Weights of a small transformer language model: 6185 steps.
Each number is 500 + 25 x the weight over its row's rms, rounded and kept within 0 to 999. Layers, rows and columns count from 0. Numbers have three digits each. The size before them is the row's rms in percent of the matrix's.

# layer 9 attention query, 192x192, rms 0.162, rows 0-32,64-96,128-160, columns 0-47
078:488492471506521490523489466534472430508475472524497506519500470500452453520488514527492485494512508510503491515479504515532517471526489487504520
071:508519480465522537506503549505497484479555483523521529466502453526549519575479523477513511504490496495486523499480490519474498467509552482498512
076:503498509519486460498477479505463553505530527472512509480493516538484519516489485479494484490505490510528426492498510451467462528453518507488488
077:465521507508518510470526498474483454501551505474494509536492448502543500474493509483473528533520499515495507534487508527514518494449521510519512
088:483480492507506490548535500481538482484519553468530519498495527505481530513514519522505503490505486519507490482501500505502510456484503521458527
083:489510434508533514493483529532506507490510458515525463477487476496508515504493517536456507495515542510496511528442472498489469508488507518535495
100:493507502539495519474479490441521510499517565450505503473518547518516542459502461495539491483521470485510511519484480510516512466509476501481530
089:529467475539474478480528520548529467470531512507527468490524526533567502487494513502506546480503504485497507514526464506508466532534551476456474
085:506547521494493519507490528489499539510498494499500518473489492472523494509479510473493533516504496531489529517490480497503508500468510428487484
096:511485488476478491538516515527525530517465470517511496450508479503494493563503495526473512535476516517506495461485509484494510519470478524506502
097:497508482438514535493461518460451485505484502497520501562494477471451482492499509502519474446481509460497479540487531461507490514504512491512489
102:489486487527487518479481473505528489513524516485493468485500476504459500490530472489504495464495454484475466538479474490537519421524490495518487
113:504525472532500529505505456476526463534522595530496483500506530508551503497524500477510551515479507486510503496511521505508492500537520508478530
091:492519518506462531487493495467496471464534532486511431490510480578512499468502445510508466504510472477528473511499513506557449502540487539478459
099:486509498482517491492485495517516483458480467468496492450497495478533521543487461499484497503513503492519506494467489540499535491499487528488515
101:520492453499538512503509498527501497469490528526484561472492523438485513471525512468475483516492479465478498501491484560498536511498479519503509
096:496542517490527515452499499468511526459470512526536509519483528499517534483518513494477490491464503445485447510493487473502481511546506476473456
092:512516508547472503523499501510498521512541495471496468507526516531503568511483473473475479463496533487498479530512485495514491476459522471509492
099:514511509520493523520511518510469538533465449507531482474489525466493507523514497518444467533501506502490512487522497497502517544528495497501509
089:491497526516535492533464474505490534500487453538543495512525499542439491519536508515509505461507525540473499513490494493461500498468483439498467
086:489475484499501463520493476537484531530484542508466499515472504515570482546553458513496487452493456533526487489526528530468536488487540550500542
095:511497493507505460485477501514500474474466456491515485472531509517526491535514497527510526503514502538488521473489538490511546477491538509510472
088:518495496479516499531513507508488494500492500486523453503549481466501533462535484513492563527470527496540495516473528517520478510497480519526535
088:482475449476500519497458475475536533517471481494508482490490520505455546513471476509485473450522492505479514513472478532494515470487464450497506
092:501448505451503460518498486492496524511492485455494524529456483520420510524529552520526467489501492508467482488504499515533477500469478529505460
100:486496498458481477515494548477488496537473500502522465517506506517432497518480505483491493484512488525492459492468519492521491521503492499506458
098:511541506519518512519502451511464476504436466516555484483481514443486500507534508513493528500510550474486480513512538507502502523441498501517513
093:517522468459488513509544532493462497461477496538519462516523518508483495499474503534511452563497466515510545450511496532456482518518484451494471
109:514491515517473526470501489486487506551515515488514492489476536509500500470452485496485516520516447484492492486499487546479519457435467497501529
097:505530520505508447565505447517486490445475483430539501508503501484495489494472520475447488489494488527490456512452493489520522473500507510513466
099:543498528472522485524490495516493500475481467507491489512511504514533477473536478494494531524481490486483539531471473485468478508526480544478471
103:488458476482532477498450490495521509503488491534509499494520558481510491475544501447519541507485503510505485491462504509500523563491487508482503
080:477514457518506490503538500456508490533523522544531483550505492484478491508505541542479488489499471478490534515515550481421475505455507512490472
088:503515468538549504524484470540512471560486500487504529511486495462476460488503527459502510543475517501519463504461520503496469508487511531521482
092:477480505467485504532533507505523491484503470497509480485487483493532498552548486474499502493456469475483481527505495466497478481500489516533465
089:536482495491486462537543510480467475483498527515518475458532543515506473479537464484507513547518534534507490506522548501483496480492497519461473
094:501471505531474471513500540506530529539501532491458468502485489554545524535501502468510479519519527502519491516499459477496532495500472487535523
094:504524433511514497484520503464490490494516507488478533533477508499485501483544523538507527491479468511504485501481542480496486460490540541488469
102:536427517495498509515500520523486458435504480481489497509485490508530445481516570489476520499474502472493503480538504496483542521514534516481506
113:479501501456486526509534513486475500513552546487512522520526503545475495510496492474496533471546509467515492511498532510480527486474505475520503
088:480438474502511542517517524491546489510458504501525509491466520497526546495507475522487475458500500525476490563527436520539463497519514499490508
106:489495544439515493510478525544520504536514523525482522493464554474506506493508524520513521446516446539522478501493492456535510498497478541530495
098:534474511500514484511490507521481508518480466493539467514514519547508454471519501489501530508482474571498526476489547484485469532495482490491483
107:479493501457515503487490460496490491534457510467487520491493499495483490494498528526455527468501452498503511531485526489529534472494511491518464
094:500495500563475476511484436490502514479513502448500514494502501507513487487558484548480522483542494497517472524500489525481526478487517546517499
099:485536490506504509543458512505526451507471528470450530512484513506538533496537472476494524454497509467496468488534481455490476490482530534498513
093:501490541478526554482511510488562506514510500489518512489468529459518534470497481483460536469516527476508468541451441496499462527563486471491464
118:488506510525505508433487496492493514510544531481455510482506452501513495520485491481507506523561455496502511511498508529526508504486524497471511
096:486500479505471507495527529496474527493462482503485553511480492464480482505502496483542496456539475522495482462493500560497523532534459528535484
106:526530514484522502491508556445488447494467518483512482515505468538470537474460495466519512514498532493497523510450471508523511542526541488509529
103:487487478531477542531516491514509508531518516509499452509550521544519503536501474482558526466465485510504522520563443508486496498524509446505534
105:473500529515429515525505536491509507482486478463510445548513442516521498486565497483517497506473500508484527489498527494490527501510482502475526
110:491500507543522489506460501535534437497471482495484469474509491501436513543500457514485519514469514465541523509499516509495546478506491506516466
106:470510487520498464467467472487501535473506515503476481487458479493518471476486513519467495524538522540522517510471518494494496514511515482512495
106:525529502517460473481481496485523509488501499461520515498485492530508478493484501529492528480492463531473470473510488514467526539517503524495505
109:472516506550500517531447500507473484479490496523501494436548482504502516517535475505480446557487548475509510497481550461485472496512555486524460
108:489519505510483496510481498464528506510511534471473517503469545477475511469472447499517502523495483501496490473518484553494470502492500448516462
098:477489549496511521479499489445551494504441476519529499533526502501512479495496498470540484505503472502486481499481486486494501526497497517524476
108:520480478417485508491481526539456504498506497488522501496484484516480480480467508466493516480535513492516538494529456520512464521490531463484504
094:491487510485504514518537481495520511531466461466484506465537500475505486468481500502505529509470522522520505503525511465455481480496519474488497
108:519478506512539530475473497515475517502550468540478481528492530504523491453481531512492500476520491476510520511500503459482494479498527492523534
115:455511492475481515463499533519472528540468534500495517532479504496452508465481473520485456529548540494485537501542469489527494452496525520525538
108:488518479498514515532475480529508486502501516470542490493490503522503536502529493480467526570488493536471502496542521524460448538494434501495490
091:463480499478479530518521517529508493477464475534451492496526516514519493522507453536504430486515461509494530503499499556494502496473504485527479
111:507530461535534524514476500470489479514527523463506464501507494537532533535523498427513525501504478476517460521473497538507499508490486454498501
101:509473497513549453502489508495504497486472503519478459485521516504493523498511504542470497529466518525489502514441553531491497518518511527453506
085:497491496486513492508526493538486492501510525488485518483498503458458507529551503516485482528472508490546518489506538516496532482554498509504532
096:493520541504489505507535509441560515489568501494490530476519518519501525514539475485498503555488497514493509507512441496452479455479535508529498
078:545494488502502438473469500510472495490451494467488538511513517499499491495468501499504509542490498460457455529463530466506543528491456549485528
097:490505504528515481483462513470550476496553521493531442466490508501560524491495487523492492522514475503533467507478471488488491490476469474514484
091:475491517528505498543512492489469521461522529482533505519478566481496498467517491504494497524520487509492474509475502493452528528463515527482482
096:528496471508508454475516500554505496519480468490496472451507449522511490541504535487489536471476525516509505497556469495492486537478491493499514
105:507460520499497518460483523454471522511498483459492569547516525510482493505511514505507499492489466465485506486523530536467525504507508472515507
091:469466514495501495485482558494539494506520516454511492453499508518511501495513499506514483515499492472539503456534463484487477491476513466462525
107:467492482542525498525507529494506474493504479484512490493452555514518527466450521517518495531481513499506495478519494550533519488497523504516504
096:488455493513502470552489496496505511473523510473522479504497501487487559494466515517500479557460507517495504474485528517517530511527483481487517
107:500497470509478501461482510453505498509503445523523539541501494497519471482446560480485514501540506481450469484473493477466509485510482515495502
117:500544526495461522465459439512501495490454503527505461503495515443478560492525481518493524501508494504471478572479508484485460507535498535491479
099:500518505475548498482512490510503520522540462512539553511538502504491516496485500514488505496498485476484497531540484514427463495495508471525499
114:537526485503510502503529487434512490465521505517504477466492547545529496492499508496495484475522495482547520498484517521571490503511520492470538
108:508467525530518502507535533529488500475561523476478481476517498561532469549507510513449472504516524483505516524490480521455533513524503482453494
109:485493497534519531490487457487480507481549514510492505435481502485506466481491468493514514488514505443507511487518470515506562457483524522518510
115:534512483497485506479473517478518497505451524452491470502528487496507492492542496493487494491460487485488485505532544488479508542494503523530463
102:483519528479495440545503502487491453470515508534480475512539518454474503485513502501487459550448494460557497505529445519500488501478500511536484
115:496482518547499510488493506505485509474495454483542523512525494452504472479494525508484504497471500524512515521501505518477505544483562473465500
114:489472511479504463500492548477538505466479502524481560490486509518477550447489509486505465464445503514527482502446500489544485503496481476519501
115:514477488511502482476504496500521512481488497524508529461523530469506477506543474528480489540562505496520500462510476535490510494479531555499462
110:526536532508547578527498493455470494487546532495508460500525459521493479456463466505492511496474522478506453498494501521479502514484527519538478
108:548478479499498505501508505495515504502506514539555500528508485526476480514522454520509546544480491495509514472505509508524494468472499487504540
118:508476525500539482462504513465496507519511477520483511540441520422516500494496523544477519496505532559491502497563480461466495480521451504539491
105:525521477487513495539464500494503545482507498496459494499495484491478501531486506525552515495468523510485506517532490478466478548502490515489449
104:510504536448486517504473517490496550489502498491488500463494542529466501524499488487472505474482504494466506515478503482520528490483477475491504
106:476564493518486457496465518517502514492504487504530503513493479510421499520508481498486502493482474530510474524482506442498485488495473498520531
111:490463475497501516514504489493527501527502515490531519519513535488510526518463503478485518547492479534557515499477487518475482483498465471504497
108:461507469523520508535488528493505499507511491497518496499507522552541493483499493503474471492486497491495529512522471494498461498565492511484526
112:476489542491498520512429487506487520516469513480509503491465521468505490502527486499471488505553472496483487526469529547542501459490518526492507
109:558480493488509506488512519504517483488506503524477472444495549537550557514527493501537477506478490475504540498478529516462530541548492478491546
120:505507500497522509513496514504519468500492469538478484446533576506514531501475481487510485527525506496533521486487466526509559511528534533498516
098:499446503550491484525429526514463498464505507476482487527501527482496479504509486512522484475508501503499465487483525503567529525515435513459486
# layer 9 attention key, 64x192, rms 0.139, rows 0-32, columns 0-47
070:523509501458521515473497486489518512466550530489474498473538531483545532539505482510514514528523460451478459521525455538511507424527527489509466
076:520510485541515510476482469543529514514458532501460514529489513502450481494480487472508509460502470469519480516506494509485479493479525520469509
071:448484535527515497537522477506514472502542456502530469528498439456517500475470503538472488485503501530519511500496531481506523484506504462513506
078:494527483528493532433499513503505465511489491496484506529497472506508484530495436524534497486495511501490482496483543525488527540522453489463532
076:489431502517513497527501507519502478447544526521542498495483509504494554486481516442509502480488492464505509467534490509549525485493446464504487
089:526541503477519545439495529497520475477499480498484496480526481494493541538534476506509508495475497460528504483480525545440498541509516548543478
103:461536455514487492500529456514513514515465494504482509449476495450503503515481528493493477481519459482511492486519507482482497473482518520510497
088:487473494484479507548440524500511535514528549506494496507489492486481491484494514480513486460533525495480504534507477472500519499505483528468543
099:478526526501472509482499495486444516478486496502480531528513482540515519512551462527537504511513531458505533518471482494465500522512503490514482
093:512485476496533506506474477479512454485555503506479496472484504499462506464494539496513529487520475514493496527513521495519506441481532495523512
102:533538509493500484468514522519499487487497481521489472525521485533519540505487498465503482506478494503535488472544524494519470531525499510510530
114:517536476475515496446529495489508447478492473553507489500511454511519524488537535505489490510477494490511480484529496525503456495529523499519485
096:489456519494537486507558520533482505466504500497510489459455531477509491514524501569523475506507501511499546505479486495541486473483500482511494
111:527507485478505506535488494513468501505473497506537495464527475507506449465496517524494493514501479508501510515545528477531521503500496512534504
110:490477504463533479502474517452482492515497494485472515505484533476504530481490521527491536506499512512489505529527491485501536567487463506496503
108:466517500527507508480495504469500523550496495515473487520505494500514432465457511534517526535475548522490536512464540453515475517461489512514544
105:502528500490489514504543440516518482432500544499534473490503488435509477514525491508513454514502479499538550510481530542492509515502486554535478
102:523508470489508521478493498520512506541496471476517480492468514486501476496536500500496496541483470486527505502501529516529471472503483460483468
109:496546495468493506483495557515463491495494495525518530468485486483463497460489505505467496518528493490520508491500504483471492498521476503544493
105:478509533521479490473493531496504513519489498505439545499493489500546460536570495546474525433500551460503469458517452530507521540492538492492540
103:521495487485509512491483494501457501548510534461489523496508528467516526488501497443475527425481479474517499543518555474521502498472504499478528
112:483473486501498493495499505531511512496511470543517542535503505464507522535476484545490475520477495528489488514515468476524491484535516515500506
107:446491491520452454535504482453496451526496508500526497517510514511480502492463452489542500470560482475489497498494476501526459561502519465476495
102:506524528488461477496501494493507474532469451485491478469575516499515456489488477486493487499507483476533494471480472542525497522454472526504518
102:483507527535543512474485479454524498487492483466482511511541530530514531476498467500483474522532535521539499505513517520524528469530504499479502
117:505507458537517489524484471481496507483495481481519491485505505483445509485449489506505460482467530475503497498472498531500467476531524508534502
098:489486510484543446508513499494522518521530518522453470503523493508512475480453472503519508500461503505514493470501491513488483497487499542566506
111:458496468494452506511479497493525534499469493498484547467490517474510504482547503479493535482470452505523479526528475496511516509490454494503482
116:412528486508476520499470506494496505491487487469459481553487491502507474487538507489468531501513509466504496546486523477497569476504540513523486
115:501476524547496511448515496497495498513511489490495497480471507496490475514482489549529442563531515508525503524518506512525480536506498447483541
104:494524485536525505514455512518479579464513513489464497508486521492533530524491575507502498491531531498461480500482502488493560466516503503494484
112:501505487528515502511486558493489513534499535464489504468491491524432450513536482488490534501514510510444536508516504518499523488495528499482468
063:496523472496497549517528441458479464477535492476504507508477515478501477476506507489496530487554523533518512504508523534553530548469497500522484